Each number is 128 + 24 x the weight over its row's rms, rounded and kept within 0 to 255. Layers, rows and columns count from 0. The size above them is the row's rms in percent of the matrix's.

# layer 8 MLP up, 512x128, rms 0.206, rows 21-47, columns 0-127
size [110 103 111  98 101 102  93 104 102 102 113 103  91  87  99 107 103  89 109  92  95 104 103  97 101  95  99]
[[108 144 106 123 111 103 137 107 172 132 130 129 129  78 145  68 105  81 155 117 149 138 107 106 121 134  96 167 150 185 130 144 136 124 119 146 105  72 106 151 128 136 121 125 143  85  71 163  95 160 111 137 150 149 147  96  94 136  96 174 125 135 121 130 125 137 114 149 170 114 102 132 139 125 106 117 138 142 170 151 158 106 163 112 154 140 175 163 166 103 137 116 108 123 114 103 135 100 144  96 133 142 104 126 147 130 158  98 127 158 144 120 133 120 104 175 128 118 101 141 142 131 152  99 140 118 111 110]
 [113 123 128 131 106 122 116 128 130 160 124 187 139 167 135 128 127 137 163 139 125  97 168 105 122 160 112 153 121 124 141 175 107 138 142 134 105 120 161 121  96 117 123 112 110 157 143 125 113 159 156 140 107 131 153 123 132  81 168 143 119 168 124 108 148 156  69  75 127 139 108 136  80 118 130 163 144 131 136 124  91 130  79 143 179 104 139 115 113 163 103 145 122 192 130  83  98 152 126 130 103 137 143  96 108 122 142 143 120 127 108 120 114 151 152 153 132 127 126 134 178 111 158  97 110  91  89 110]
 [134  63 147 108 179 112 144 168 155  86 122 178  99 133 122 108 110 118 132 153 116 107 152 134 103 102 183 155 106 145 136 140 164 155  92 136 105 111 116 107 170 163 132 123 112 133 158 120 155 154 100 145 112 118 138 126 116  91 132 112 149 102 135 152 152 129 118  89 182 133 122 132 160 111 115 150 159 159 110 119 129 177 102  92 112 146 152 177 122 112 109 132  99 139 139 191 110 134 151 124 150 134 138 118 129  92 116  98 113 133 109 126  97 126  94 107 141 100 121 128  91 114 131 109 127 109 141 116]
 [150 166 133 151 162 138 121  99 147 120 126 120 123  78 142 128 119 167 140 165 125 118 122 138 105 114 152 131  91 169 141 123 130 109 151 153 149 164 135 121 131 127 143 116 145 133 111 136 172  98  91 167 157 106 166 127  93 100  95 138 130 130 174 125 117 140 131 169 160 118 135 111 146 168 136  76 138  94 137 128 110 134 138 171 151 111 125 126 149 136 141 124 110 150 107 117 105 138 149  88 144 108  75 151  59 126 124 148 118 170 142 148 102 140 123  60 141 148 138 134 111  90  96 123 112 162 143 137]
 [145 118 112  78 133  91 150 147 156 140 148 106 139 130 146 110 160 140 125 156 149 110 135 123 158 141 174  87  94 120 121 127 127 153 109 133 188 129 114 169 100 108 152 104 104  95 132 133 132 106 135 124 112 172 126 140  73 104  90 131 138 152  94 132 104 141 147 146  97 118  85 145 105 132 150 136 164 152 122 107 111 130 170 117  67 137 102 130 125 105 152 113 127 175 159 177 161 100 115 168 129 132 111 134 118  86  89 160 140  99 138 146 117 135 126 141 111 145 148 114 122 151 156 115 139 169 124 138]
 [169  94 121  88 160  74 121 106 159 117 146 146 142 106 121 147 145 148 163 144 164 118 141 174 102 147 145 173 136 111 154 115 110 151 127 125 128 122 103 113 160 118 145  90 132 129 104 158 111 135 127 157 144 108 164 169 122  86  97 112  83 126 127 123 107 128 114 133 142 101  97 119 122 130 138 149  95 145 157 118 102 172 123 129 121 164 144 114  91 126 160 116 143 105 139 133 108  94 106 132 105 104 109 122 124 131 111 142  94 124 144 108 117 102 135  98 171 146 124 157 140 126 185  55 114 136 160  93]
 [120 147 135 128 128 123 146 106 130 165 113 179 122 149 130 110 138 142 128 139  98 128 131 120 191 111 119 135 146 132  83 126 136 125 135 172 142 141 170 109 111  92 144  87 131 101 155 156  99 115 118 190 119 119 108 101 150 104 128 133 140 135 142  91 137 170 120 138 143  98 158  91 117 125 119 100 132 143 172 175  85  99 109  67 123 165 158 130 130  83 149 103 172 159 151 113  97 134 141 117 127  89 125 119 136 124 128 146 118 136 119 127 119  98 137 105 147 137 125 110 166 137 126 181 122 106 144  83]
 [126 149 162 111 141  93 128  92 121 128 126 176 124 130 149 154 136 140 133 101 118 117 111 121 160 136  87  98 138 131 131 141 105 104 129 118 138 157 117 146 167 132 173 101 123 186 109 133 144 145 131 166 101 126  85 161 135  87 105 161 136  92 103 134 144 137 154 102 105 129 158 178 119 135 126 149 114 124 111 173 159 145 134 135 107 109 149 139 168 120 149 123 118 116 122 117 126 154 111 154 191 134 137 131 121  47  96 106 160 127 146 126 140 162 107 114 132  78 123 135 109 130 125 158 138 165 145  85]
 [ 90 134 141 112 115 142 142 122 129 117  77 119 145 121 143 115 112 140 103 143 165 129 131 119 117 159 133 139 112 134 120 123 115 168 124 158 122 157 127 112 125 151 123 111 163  84 125 184 114 159 113 104  80 142 158 159  87 108 150 166 164 117 129 156 157  98 155 104 100 110 143 101 102 139 141 112 156 137 106 138 131 122  56 132 151 159 125 114 101 105 125 119 136 155 142 140 128 119 161 132 154 134 200 126 108 123 145  98 129 110 131 111 104  99 150 122  78  81 108 189 103 127 135 140 106 125 117 160]
 [117 135 107  94 180 138  83 135 105 131  93 184 157 112 136 152  93 176 106 127 117 101 131 121 155  89 156  88 134 117 164 149 122 185 131 138 141 136 143 119 144 115  92 151 132 128 124 157 136 122 159 124  87 157 170 119 113 100 126 126 136 144 133 121 107 118 122 137 130 116 115 104 173  99 114 153 127 133 175 111 140 101  96 143 152  73 127 126 131 118 111 103 127 138 152 122 110  85 143 150 163 136 130 124 124 105 156 196 114 155 117 139 118 147  90 115  93 143 154 123 172 105 129 103 137 105 129 150]
 [143 120  93  60 168 111 123 149 104 160 127 165 166 115 134 133 128 138 152 126 137 121 109 131 116 131  87  72 119 103 130 184 137 151 116 165 161 177 103 125 118 116 116 125 149  90 147 149  67 122 139 118 134 165 133 139 145 138 114  98 106 136 142 123  85 102  91 101 133  90 134 141 144 165 127 155 147 150 134  90 124 111 116 129 150 113 138 122  67 100 104 147 130 125 127 134 135 145 120 160 123 118 135 148 138 144 117 123 111 111 142 112 111 127 147  87 107 166 139 116 140 143 186  90 101 136 111 170]
 [ 81 154  90 118  82 115 172 111 143 143 122 114 145  93  92  79 115 150 153 143 121 101 134 122 131 102 141 162 140 101 157 100 112 119 133 163 155 156 117 167 123 155 143 101 124 147 189 136 101 165 123 104 165  94  96 149 126 157 169 160 120 107  71 112 142 151 130 112 104  92  88 154 118 132 128  97 158 123 130  92 151 107 120 139 118 150 153 145 154 125 132 137 111 155 127 106  94 120 139 156 123 136 152  96 119 118 106 114 148 143  95 100 147 160 121 144 101 129 111 131 135 153 157 128 140 123  81 146]
 [131 127 120 106 143 122 114 118 164 138 153 152 134 118 108 109 107  98 127 164 151 121 158 152 141 165 155 128 126  66 116 153 119 127 102 134 125 132 154 171 125 113 153 120  90 150 117 131 129 105 127 118  88 118 148 117  64 111 112 137 142 109 110 128 176  83 171 183  99 155 140  73 143 149 128 185 111 112 128 137 119 151 115  72 166 100 147 113 123 128  99 161 139 125 131 106 170 116 106 127 159 150 131 102 125 122  98 107 131 111 137 117 144 110 122 124 100  99 122 174 122 140 128 123  76 153 140 153]
 [149 121 141 144 141 113 134 119 119 134 109 152 126 156 117 157 113  64 107 134 159 108 159 137 167 105 122 153 113  98 125 108 103 146 117 123 155 136 121 112 160 131 122  99 123 162 131 111 116 117 119 141 121 182  76 136 105 135 160 124 139 136 184 106 129 134 131 143 142 169 110 100 107 131 125 131 104 123  98 122 138 108 109 167  96  99 101 153 111 158 113 151 160 124 134 132 140 178 176 129 108 110 104  85 148 114 110 138 180 124 147 114 107 165 156  91 128 167 126 131 150 156 175  66 120  99 102 133]
 [127 105 151 107 112 137 113 120 177 102 130 124 146 129 115 111  97 138 153 153 122 136 134 102  89 157  98 145 166 103 131 150 119 147 114 109  86 101  92 170  91 120 113 138 133 179 127 135 174 141 107 137 145 147 148 175 150 122 115 124 137 130 155 133 151 129 100 120 141 131 137 119  91 137 127 158 151 151 127  68  96 134 127 149 107  90 116 116 129  48 144 120 102 168  98 116 109 145  92 106 137 116  91 110  88 139 118 157 135 139  84 118 140 149 149 128 107  95 143  98 144 145 151  95 107 161 161 136]
 [142 160 128 119 121 134 125  84  91 120  92 117 121 152 105 122 117 123  98 129 132  91  95 114 104 149 109 139  79 113 139  65 121 115 113 143  96 140 177 150 142  77 103 143 148 127 100 134 156 139 153  92 147 147 138 163 157 111 138 141 126 170  95 139 134 175 128  87 118 126 158 130 123 143 128 165 146 156 104 161 129 150 121 183 155 118 154 112 158 135  94 143  92 155 111 150 157 132 101 152 139 162 153 102 102 109 113 103 173  94 127 106 148 143 137 107  96 104 137 148 122 102 145 118 143 107 104 128]
 [ 99 107 117 148 159 102 121 172 130 140  95 128 206 119 140 133 181  77  97 196  96 129 162 160 112 106 146 117 116 135 160 124 125 104 144 154 111 124 129 108 124 128  97 122 154 135 119  91 160 137 147 136 151 139 133 130 133 141 136 138 154 109 117 114 110 114 167  87 103 164 119 108 103 176 132 117 124 130 163 137 112 122 140 106 115 140 136 147 103 117 122 112 113 114 189 100 141 118 110 129 127  82  96 151 105 133 132 141 146 145  74 110 175 121 121  95 100 150 115 122 115 122 131 118  96 118 161 129]
 [152 107 128 120 125 133 153 126 143 141 127 134 117  79 131 129  98 124 104 132 141 142 110 119 144 153 139 104 134 151 123 127  81 153 108 142  95 164 114 128  98 105 106 108 179 145 101 125 104 123 153 138 118 159 113 104 131 115  71 144 108 126 115 106 109 141 155 103 114 183 145  73 154 132 118 126  90 174 156 136 152 137  83 146 104 126 132 159  96 108 127 156 145 146 149 149 125 129 158 146 133 163 130 136  83 155 150 120 158  90 158  89 115 140  77 118 163 112  98 111  71 122 140 123 154 158  94 145]
 [132 135  99 148  43 105 103 155 126 140 177 157 153 149 114 143  90 113 157 157 110 143 123 103 119 148 139 143 146  96 110 127 106 130  72 121 139 112 146 125 130 110 162 132 105  93 158 105 151 112 151 107 136 143 137 165 129 122 130 122 119 133  98 166 110 137 157 153 120 126 124 110  60 161 157 180 124 128 146 116 178 144 102 130 109 135 123 134 118 136 118 127 143 126  94 142 164 161 143 144 120 122 142  92 128 147 152 121 165 113 144  81 120 106 136 168 126 115 158  94 118 126 109 155 150 108  97  88]
 [113 158  95 124 131 113 174 134 144 111 136 141 121 173 138 145 152 149 116 158 161 143 115 116 138 165 120 162  93 128 137 130 119 122 128 129  99 168 117 136  83 153 140 106 123 131 145 140 165 134 125 144 112 114 107 107  99 125 135 130 149  96 132 164 135 120 166  99  94  88 119 113 104 158 122 119 144 141 178  89 128 131 152 145 169 131 140 133 135 113 170  84 120 137 134  95 112 156 130 119 148 102 135 130 110 121 146 162 171 134 120 130  62  85 109  96 120 107 116 170 134  89 130  98  91 127 182 180]
 [126 115 149 133 128 144 134 128 144 103 122 137 111 143 140 133 156 136 108  95 114  99 116 129  94 145 116 116 135 148 147 128 129 120 162  87 122 162 125 148 127 121 127 154 117 119 153 164  99 113 149 189 151 141 112 116 160 133 132 127 144  91 163 110 102 103 123 114 158 156 117 123 157 107 110 133 103 170 136 130 190 131 144 119 111 134 134 144 160 120 102 139 177 108  90  95 127 148 109 126  70 105 136  92 117 109 124  89  64  83 121  84 113  94  93 141 142 120 125 110 140  83 139 182 141 151  81 122]
 [140 163 111  82 109 131 127  94 146  84 110 136  96 119 100 135 116 119 115 121 163 112 110 106 137 103  97 126 128 150 123 104 147 151 143  68 108 114 145 100 122 159 184 134  87 155 124 140 111  92 130 131 139 100 101 102  96 149 103 129 109 115 149  94 135 121 115  72 165 117 132 114 155 139  93 139 122 161 147 178 192 131 113 128  92 122 140 137 167 130 156 120  94 117 129 112 146 157 116 136 162 135 123 107 111 137  72 102 132 128 120 128 135 142 139 109 126 111  91 116  93 161  97 164 111 150 140 156]
 [136 101 116 126 148  93 117 116 113 130  94 140 106  95 153 193 110 115 131 109 111 117  84  90 154 109 107 105 139 103 189 108  99 146 119 102 138 148 130 113 166 145 125  97 146 151 140 113 127  92 146 150 139 178  98  99 134 137 134 134 183 128 172 139 101 158 145 165 138 110 118 123 126 132 117 110 141  77 141 136 109 148 151 116 182  69 143 114 114 106 135 163 118  91 139 153  92 128 125 146 137 147 121  87 127 135 132 169 159 118 102 134 134 158 106 127 143 133 112 155 122 124 147  92 155 129 145  95]
 [161 105 103 143 128 106 143 146 106  93  98 127 132 112 103 152 146 155  92 113 169 128 184 133 108 168  99 123 104 123 121 162  94 150 129 137 131 186  76  96 123 164  90  93 117 150 111 155 107 101  95 106 138 128 138 157 124 145 106 120 116 100 144 136 119 134 131  93 140  99 111 131 115 113 124 144 143 148 135  98 142 116 133 165 117 115 131 197 103 108 157 119 137 108 149 114 134 121 105 127 137  96 150 138 128 169 176 140 125 123 146  93 117 152 155 103 146 140 117 126 125 109 101 132  64 177 108 108]
 [101 128 114  97 112 154 148 128 149  83 124 146 147 119 118 124 155 141 137 125 159 149 120 151 137 121 160  78 129 148 142 161  73 133 142 120 108 114 154 149 158 130 171 108 117 169 102  78 113 136 154 124 142 100 152 122 129 129 142 120 145  98  84 106 157 120 102 138 159 106 104 175 119 144 158 153 124 151 137 162 141 139 139 135 157  99 128 169  88 122  80 156 101 126 152 139 154 130 131 163 119 136 113  73 100 108 149  96 125 147 117 123 172 100 143  95 152 145 169 133 168 148 130 100 110 126 165 126]
 [120 125 157 154 122 129 117 120 124 141 111 136 125 150 133  97 136 111 157 135 138 143 134 103 128 169 115  85 103 152 180 123 117 147 144 165 100 116 119 106 120 161 144 105  99 173 137 122 137  99 124 121 126 137 152 171 114 111 116 159 158 153 121 134 139  91 152 139 107  92 114  55 126  70 139 132 169 117 118 159 108  98 142 105 106 141 136 150 111  71 122 142 123 162 134 126 101 104 117  82 115 162 120 185 122 151 122 144 143 132 146 173 110 117  87 136 158 173 129 115 139 128  96  88 138 134 121  99]
 [ 88 122 119 111 118 131  84 138 135 134 137 158 116 123 116 108 161 106  94  95 134  94 140 109 103 149 112 137 100  96 104 139 115 123 119 148 151 160 147 118 115 138  99 142 144 103 133 151 116 115 111 147 148 115 105 166 118  97 181 120 147 117 153 139 144 140 158 130 183  77 115 152 119 100  96 115 152 149 130 158 135 171  91 116 141  77 156 120 120 103 101 162 139 133 114 159 125 185 102 145 115 144  97  84 143 147 142  74 144 132 123 118 177 105 106 104 154 136 135 152 114 162  79 146 142 127 149 114]]
# layer 8 MLP down (transposed), 512x128, rms 0.217, rows 21-47, columns 0-127
size [108  95 113  99  99 104 103 109 102  86 118  90  92  89 103 103 100 101 106  91 101 109  97  96 103  99  93]
[[152 117 124  99 126 131 132 142 137 117 119 152 153 165 103 138 120 133 120  99 142 144 117 186 192 121 110 136 171 160 117 144 115 121 111 143 165 106 125 144  90  95 129 110 125  86 134 145 132 142 120 113 142 115 130 139 148 138 119  52 114 149 150 159 140 114 124 156 142 138  93 159 112  92 127 147 110  89 125 129 104 130  76 126 125  97 145 122 176 106 145 120 137 123 160 128 123 125 141 127 112 151  98 134  91 118 176 161 137 119 140 100  91 182 152  93 131 118 137 155 169 121 135  86 163  98 140  88]
 [149  96 141 148 144 126 139 129 118 126 150 113 134 133 120 102 117 134 107 144 136 110 119 158 140  78 155 113 157 141 160 110 131  86 121 152 153 154 124 176 162 110 169 139 128 126 116 105 118 114 133 121 145 128  68 146 105 162 128  78 146 124 131 151 116 147 192 170 129 133 163 147 157 123 156 115 135  98 122  97 140 162 154 169 160 161  99 116 119  93 138 131 153 160 112 176 113  93 127 142 133 159  98 140 161 132 112 116 167 131 150 124 120  89 110 142 142 136  55 131 117 147 109 150 151 135 144 102]
 [ 73  96 110 157 146 152  97 118 147 130 131 141 101 111 128 124 107 101 145 133 122 114 135 110  92 126 161 118 149 137  87 110  98 160 109 121 108 101 126 135  83 161 142  72 144 117 131  85 125 152 100 116 137  94 126 106  88 117  78 135 152 112 140 148 142  92 143 100 132 126 157 107 130 130 133 104 172 143 105 150 151 143 147 126  99 146 125 144  94 185 101 174 190 113 130 120 127 157 141  98 119 125  69 122 117 139 101 121 155 124 159 120 133 120  98  94 130 121 104 113 125 134 179 150 106 140 114 132]
 [140 105 116 131 139 104 146 170 152 141  90 130 106 143 127 110 104 121 128 142 110 124 154 133 128 106 129 172 159 167 155 152 123 157 145 111 172  79 126 185 143  93  85 177 150 152 166 120 146 154 171 109 104 150 124 168 113 115 145  86 131 185 149 149 111 120 168 113 155 145  92 130 129 131 118  87 121 168 134 117 114 133 129 130 123 145 130 112 123 112  94 151 115  94 118 151 143 127 139 150 104 118 115 158 126 125 160  98 118  82 146 148 147 121 107  73 148 122 107 117 141 158 146 125 107  94 119 156]
 [116 191  94 155 133 121 125  96 148 152 116 181 107 133 129 133  98 109 135 125 127 134 115 132 146 102  77 102 183 130 155 142 113 137  85 149 178 165 132 116 143 147 156 160 140 136 144 105 110 160 157 156 118 123 140 125 164 158 132 188 109 151 151 103 159 129 111 157 139  84 140 171 139  96 125 112 124 169 102 112 157 144 115 126 128 121 115  87 120 166 158 120  89 132  84 150 147 125 149 120 148 126 141 150 156 136 160 137 137 159  97 128 116 121 109 107 114 105 140  99 149 151 133 114 151 127 150  99]
 [136 120  88 165 135 158 120  78 124  74 155 166 100 135 118 167 145 165 102 102 167 170 137 109 134 154 107 134  87 179 161  98 116 128 131  89 134 108 128 104 110 115 120 141 135 124 144 133 123 136 122 111 142 104 166 155 150 111 115 139 143 166 158 136 120 147 132 125 135  73  87  69 136 132 136 108 138 151 135  80  91 150 110 136 135 155 142 166  94 148 155 154 108 141 139 103 120 143 129 152 140 106  97 108 111 131 124 131 130 122 136 126 121 124 140 100 156 127 156 111 147 148 178  99 150 110  88 101]
 [147 142 147 157  79 153 133 126 135 133 147 119  76 127 161 124 130 156 122 134  88 156 113 135 112  93 143 141 173 150 124 132 133 101 143  97 152 124  75 129 147 119 140 131 112 121 167 125 151 149 134 115 136 120 136 152 121 120  98 135 109 166 140 106 138 106 168 130 117 129 110 169 131 117  86 153 115 114 132 151 128 168 158 115  77 152 120 110 106  97  74 147  83  62 115  99 149 146 146 153 123 149  78 113  94 126 110 107  70 148 176 123 114 113 155 121 122 114 103 106 146 114 149 106 114 128 128 147]
 [143 159 151 155  91 129 116 127 133 113 113 145 108 145 128 101 131 143  92 125  81 146  64 144 143 120 131 119 106 164  85 145 131 140 135 128 166 101 147 165 106 122 131 156 120 126 113 126 118 123 113 138 154 158 150  95  98 157 120 151 151 174 145 187 104 151 110 111 125 131 136 100 125  83 117 143  87 134 132 127 113 141 109 138 146 159 167 120 141 178 123 121 130 145  90 124 142 129 150 161 125 100 150 124 113 104 130 105 177 130 164 140 116  82 105 173 125 126 125  99 104 116  63 153 135 134 174 138]
 [173 177 136 106 110 144 182 153 142 124 146 104 146 126 143 102 148 111 164 147 163 135 121 131  98 167 116 129 165  81  92 120 159 115 129 154 141 146 124 111 150  98 123 121  94 175  83 119 117 107 127 132 150 138 128 173 143 137 152 124 105 128 102  96 140 140 136 109 120 106 138 105  86 126 132 104 150 154 179 165 108 111 151 111  93  96 152 135 160 148  95 168 135 114 130 111 103 115 102 125 148 131 146  80 131 148 132 183 133 152 105 120 135 116 108 124 136 141 174 105 156 109 170 122 142 130 102 115]
 [128 159 132 140  78 160 158 127 126 139 169 102  91  95 148 115 142 133 116 168 151 113 113 129 149 152  96 142 106 153 108 104 157 139 174 137 150 136 119 173 128 143 144  67 133 113 129 153 106 143  95 129 139 111 109 105 104 174 170 108 106 143 146 123 184 121 109 155 123 107 116 154 122 157 131 120 166  99  86 120 102 168 133 135 116 119 140 155 122 109 115 154 146 137 123 120 151 181 100  96 103 138 114 128 134 133  97 105 146 112 118 134 129 115 143 137 134  94  52 150 128 140 128 147 117 103 166  96]
 [121 145  99  93 118 157 102 116 128 147 145 126 143 159  75  58 171 141  93  86 133 101 171 180 134 144 159 112 131 115 152  97  93 157 155 160 138 122 110 155 147 158 131 150 129 136 104 120 117  84  72 156 133 123 104 117 107  84 141 128 123 139 103 152 159 118 119 158 121  90 166 101 134 114 128 122 104 114  87  93 145 122 162 124 126 124 122 123 113 159 155 123 146  97  86 113 103 129 130 131 136 118 126  95 127 140 126  90 124 171 133 174 141 124 115  82 115 125 139 143 141 133 106 115 142 130 107 134]
 [127 114 171  95  98 113  92 125 125 128 106 119 137 167  70 137  72 109 151 113 140 131 111  90  77 131  94 141  84 168 111 150 120 163 165 109 114  98 149  86 134 152 115 158 145 153 143 153 106  96  91 113 109 133 149 128 135 105 127 145 141 109 173 109 114  95  88 123 122 142 123 156 133 113 107 172 116 131 141 150 132  89 139 117 148 116 155 113 122 151 126 127 170 136 122 157 144 143 124 145  85  93 133 138 148 163 151  94 119 131 153 124 157 144 117 130 155 154  88 142 157 126 111 139 117  81 107 111]
 [138 133 160 117 105  98  79  92  98 114 131 137 146 142  78 152 108 148 116 117  98 163 117 144  84  96 134 142 101 191 149 102 131 129 153 125 119 153 144 114 121 137 135 130 127  80 143 161 126 107 154 130 131 150 119 115 154 141 142 138 124 141 143 128 114 190 121 139 173 120 112 117  82 113 140 142  85 140 142 111 136 115 128 157 170 187 123 146 142  93 166 124  99 142 144 114 105 151 173 138 154 139 110 169 139 124 138 132  92 137 146 165 154  79 119 169 126 111 138  88 139 145 114 140 126 149 110 149]
 [140 120  97 102 122 121 126 149 130  98 121 145 151 130 121 143 116 161 121 119 134 147 124 173 152 140 139  57 133 125 145 142 152 137 113 101 113  92 156 126  97  89  97 140 110 127 130 129 138 129 128  93 117 116 133 104 108 157 160 142 131 160 111 106 117 139 108  98  87 147 158  90 145 112 156  96 146  93 132 118 173 136 105 115 119 130 141 127 161 118 135 121  80 143 148 151 110  66 139 177 108 103 110 167 118 116 111 116  88 159 166  84 116 125 114 169 132 147  68 136 163 106 106 116 136 173 125 113]
 [108 109 150 158 106 137 110 103 116 115 165 107 159 155 125 152 134 115 144 105 147 107 119 105  99 138 110 105 149 120 201  89 163 122 146 130 171 145 101 146 138  95  68 119  89 146  99 132 119  97 113 121 149 106 143 122 126 122 135 117 145 128 111 150 122  99 160 138 145 136 148 101 127 134 136 126 154 109 140  78 134 120 111 139 147 131 118 129 121 145  72  97 120 110  91  96 130  95  94  88 146 148  82 111 115 149 110 109 126  91 130 151 144 129 101 139 110 173 157  99 101 189 122 147  82 139 122 114]
 [118 135 130 147 152 140 152 148 164 136 171 143 108 153 112 126 124 156 120 122 152 147 130 134 133 116 108 109 131 128 126  81 129  98  99 155 101 108 146 152 156 176 157 108 132 105 117 101 130 108 114 124 139  97 127 169 107 100 154 116 159 170 147 133  99 110 115 132 144 114 110 172 111 111 103  97  99 130 119  97 169 153 121 120 107 163 158 155  99 140 151 163 116 113 141 118 151 135 141 140 135 134 119 114 179 159 184  76  83 120 136  89 129 139 165 157 130 102 121  93 169 104 143 127 183 156 122  99]
 [142 113 154 170  94  99 112 119 116 122  99 147 126 159 170 164 126 104 116 137 132 119 152 120 148 108 170 156 115 157  98  96 144  91 112 104 144 134 138 128 136 158 104 151 173 113 164  87 128 108 173 110 159 135  94 163 129 162 127 131 142 152 160 101 131 132 136 132 114 143 118 136 131 133 154  97 120 150 106 131 123 104 136 104  73 169 118 114 135 143 147 133 129  94 180 115 142 113 145 167 144 110 141 142 121 142 137  82 127 118 112  79 130 116 136 149  91 132  88 119 118  70 139 139 114 152 193 135]
 [143 140 116 145 116 131  99 149 127  85 136 122 110 110 119 110 123 149 122  82 137 110  80 158 113 140 122  81 131 105 142 153 114 128 115  92 115 120 125  68 126 120 122 131 161 129  99 136 138  95 126 138 169  99 138 133 104 160 103 121 115 159 161  84 115 135 161 118  88 171 145 145 159 136 103 124 136 132 147 110 123 114 127 105  75  96 144 108 138 114 137 149 100 108 148 167 152 112  94 134 151 136 140 160 136 134 161 104 173 140 108 121 125 197 115 149 119 110 195 136 138  95 118 134  83  97 140 107]
 [138 104 186 104 134 158 146 115  95 134 128 120 156  73 118 105 136 151 127 152 123 105 109 134 139 161 153  99 158 140 116 146 124 132 130 139 157  75  87 172  76 123  85 161 106 121 146 129 156 140 137 108 131 114 100 175 120 106 124 134 173 124 136 120 162 148 133 141 140 100 114 155 159 111 139  70 130 133 105 138  82  76 165 127 158 131 135 170 167  97 152 114 125 104 154 128 104 122 149 104 129 134 128 153 123  99 104  94 140 118 101 110 121 109 112 108 128  89 138 118 162 113 116  98 116 120 118 132]
 [139 184 137 136 114 130 102 148  90 134  75  82 137 131 116 117 133 139 113 161 101 119 145  93 113 106  95 136 154 113 111 159 175 155 135 139 112  93 141  88 143 119 124 126 135 109 154 137 132 123 169 110 136 123 105 110  79 153 143 121 138 126 144 126 130 114 110 126 159 171 136 115 119 133 163 121 111 125 116 152 129 119  92 151 118 172 112 132  97 157 116 159 191 134 120 145  92  65 152 147 137 153 123 125  85  99 119 160 120  99 117 171 149 146 111 111 105 168 141  96 117 160 108 123 123  81 113 125]
 [ 75 127 161 103 143 177 166 103 102 147 125 132 117 153 140 132 173 128 122 112 173  88 144  95 155 152 109 144 120 163  95 140 147 142 138 128 128 126 144 126 144 147  99 125 121 165 109 125 157 101 144 152 164 146 161 160 144 122  96 125 129 115 143 124  99 147 151 134 140 135 180 125 102 133 116 120 120 112 134 155 100 123 106  96 113 122 130 145 155 170 116 137 166 138 156 117  87 119 109 164 142 103 133 118 129 129  84 168 120  73 117 168 165 108 155 127 116  98 122  85 113 127 101  98 124 131  84  82]
 [156 122 127 133 109 127 129 144 145 110 125  96 123 119 112 129 136 169  95  81 142 134 155 156 184 121 148 128 153 147 109 121 128 112 112 111 102 133 111 131 136 114 129 202 126 124 135 169 110 139 154 101 120 101 113 115 131 132 115 136 128 112 138 147 144 134 166  80  99 137 147 100  93  66 140 118 117 104 139 167  86 130 118 112 128 104  85 173 138 167  91 124  87 130 139 157 107 124  95 132 176 166 152  89  87 102  99 145 128 131 119 174  86 111 116  92 129 131 157 135 143 112 122 112 132 129 142 155]
 [126 147 121 153 184 116 138 151 120 136 125 144 108 167 125 131 139  95 117 105 129 126 139  76 166 112 171 144 125 135 140 106 121 105 165 123 135  98 153 128 114 136 106 108 125 115 100 135 108 165  90  73 133 148 184 159 114  92 148 118  61  92  94 147  93 133 105 153 130 153 129 125 122 139 118 130 176 142  84 117 133  78 130 103 142 155  94 123 172 132 128 115  97 114 135 145 118 130  97 129 116 128 156 148 174  91  89 130 154 107 146 136 120  92 152 143 138 102 140 135 124 117 100 144 116 166 122 135]
 [109 109 148 133 167 146 145 152 118 105 145 115 105 146 140 183 146 162 132 175 144  91 162 124 156 142 110  86 121 172 144 139 114 124 137 158 104 150  88 112 164 138  94 130 135 138 149 146 127 126 146  65 144 127 126 178 149 139  97 154 117 105 136 150 146 117 148 112 106 145 142 137 159 107 117 135 103 126 132 119 129 149 159  96 143 105 108 131  94 125  55 102 166 132 150 137 191 120 129 126  64 126 115 148 150 155 129 117 117  79 130 165 138 137 127 138 130 101 160 109 127 142 148 124 148 113 134 115]
 [161  67 103 115  95  99 128 136 105 162 134  77  90 141 139 121 111 147 124 136 150 154 174 140 119 134 155 120 152 130 136 145 115 138 158 160 142  96 172 125 123 169 155 134 168 133 156  73 131 146 133 131 137 118 128 121 139 113 121 124 124 159 112 142 116 104 102 122 160  96 156 161 165 150 105 124 107  64 113 140 105 164 127 139 139 155 119 135 135 127 144  83 136  89  87 121 103 114 115 160 132 131 101 119 148 113 154 129 127 146 140  94 128 150 140 155 162 171 111  98 136 119 130 139 156 117 195 128]
 [110 172  96 142 128 140 124 100 180 115  84 144 106 143 124 163 177 173 141 111 119 184 125 171 166 124 128  91 104 157 103 149 113 138 112 102 133 119 139  89 145 104  85 147 121 104  98 117 128 113 116 124 182 142 138 119  86  87 157 124 130 114 109 109 115 161 144 136  95 136 117 135 126 183 121 138 116 142 139 121 153  84 109 143  98 104 122  85 140 156 124 110 138 132 129 142 120 162 145 155 141 122 126 142 145 116 142 144 122  97 124 106 181 133 143 127 105  70 126 172 110 142 124 116 140 104 142 135]
 [169 134 108 148 124 118 111 146 163 165 111 127 111 120 115 130 169 123 167 141 163  97 103  98 109 146 111 135 108 161 126 135 157 126 108 129  97 185  97 107 131 135 117 147 112  96  80 137 126 115 114 139  62 101 108 122 116 111  98 123 134 195 134 131 140 141 120 141 139 117 141 117 178 170 163 127 151 143 120 147 146 123 132 153 129 102 125 117 140  83  95 132 137 115 115 128 127 141 132 150 142 139  79 137 120 139 173 140 127 147 117 170 126 106 147 166 106 134  88 146  79  73 154 123 121 141 151 163]]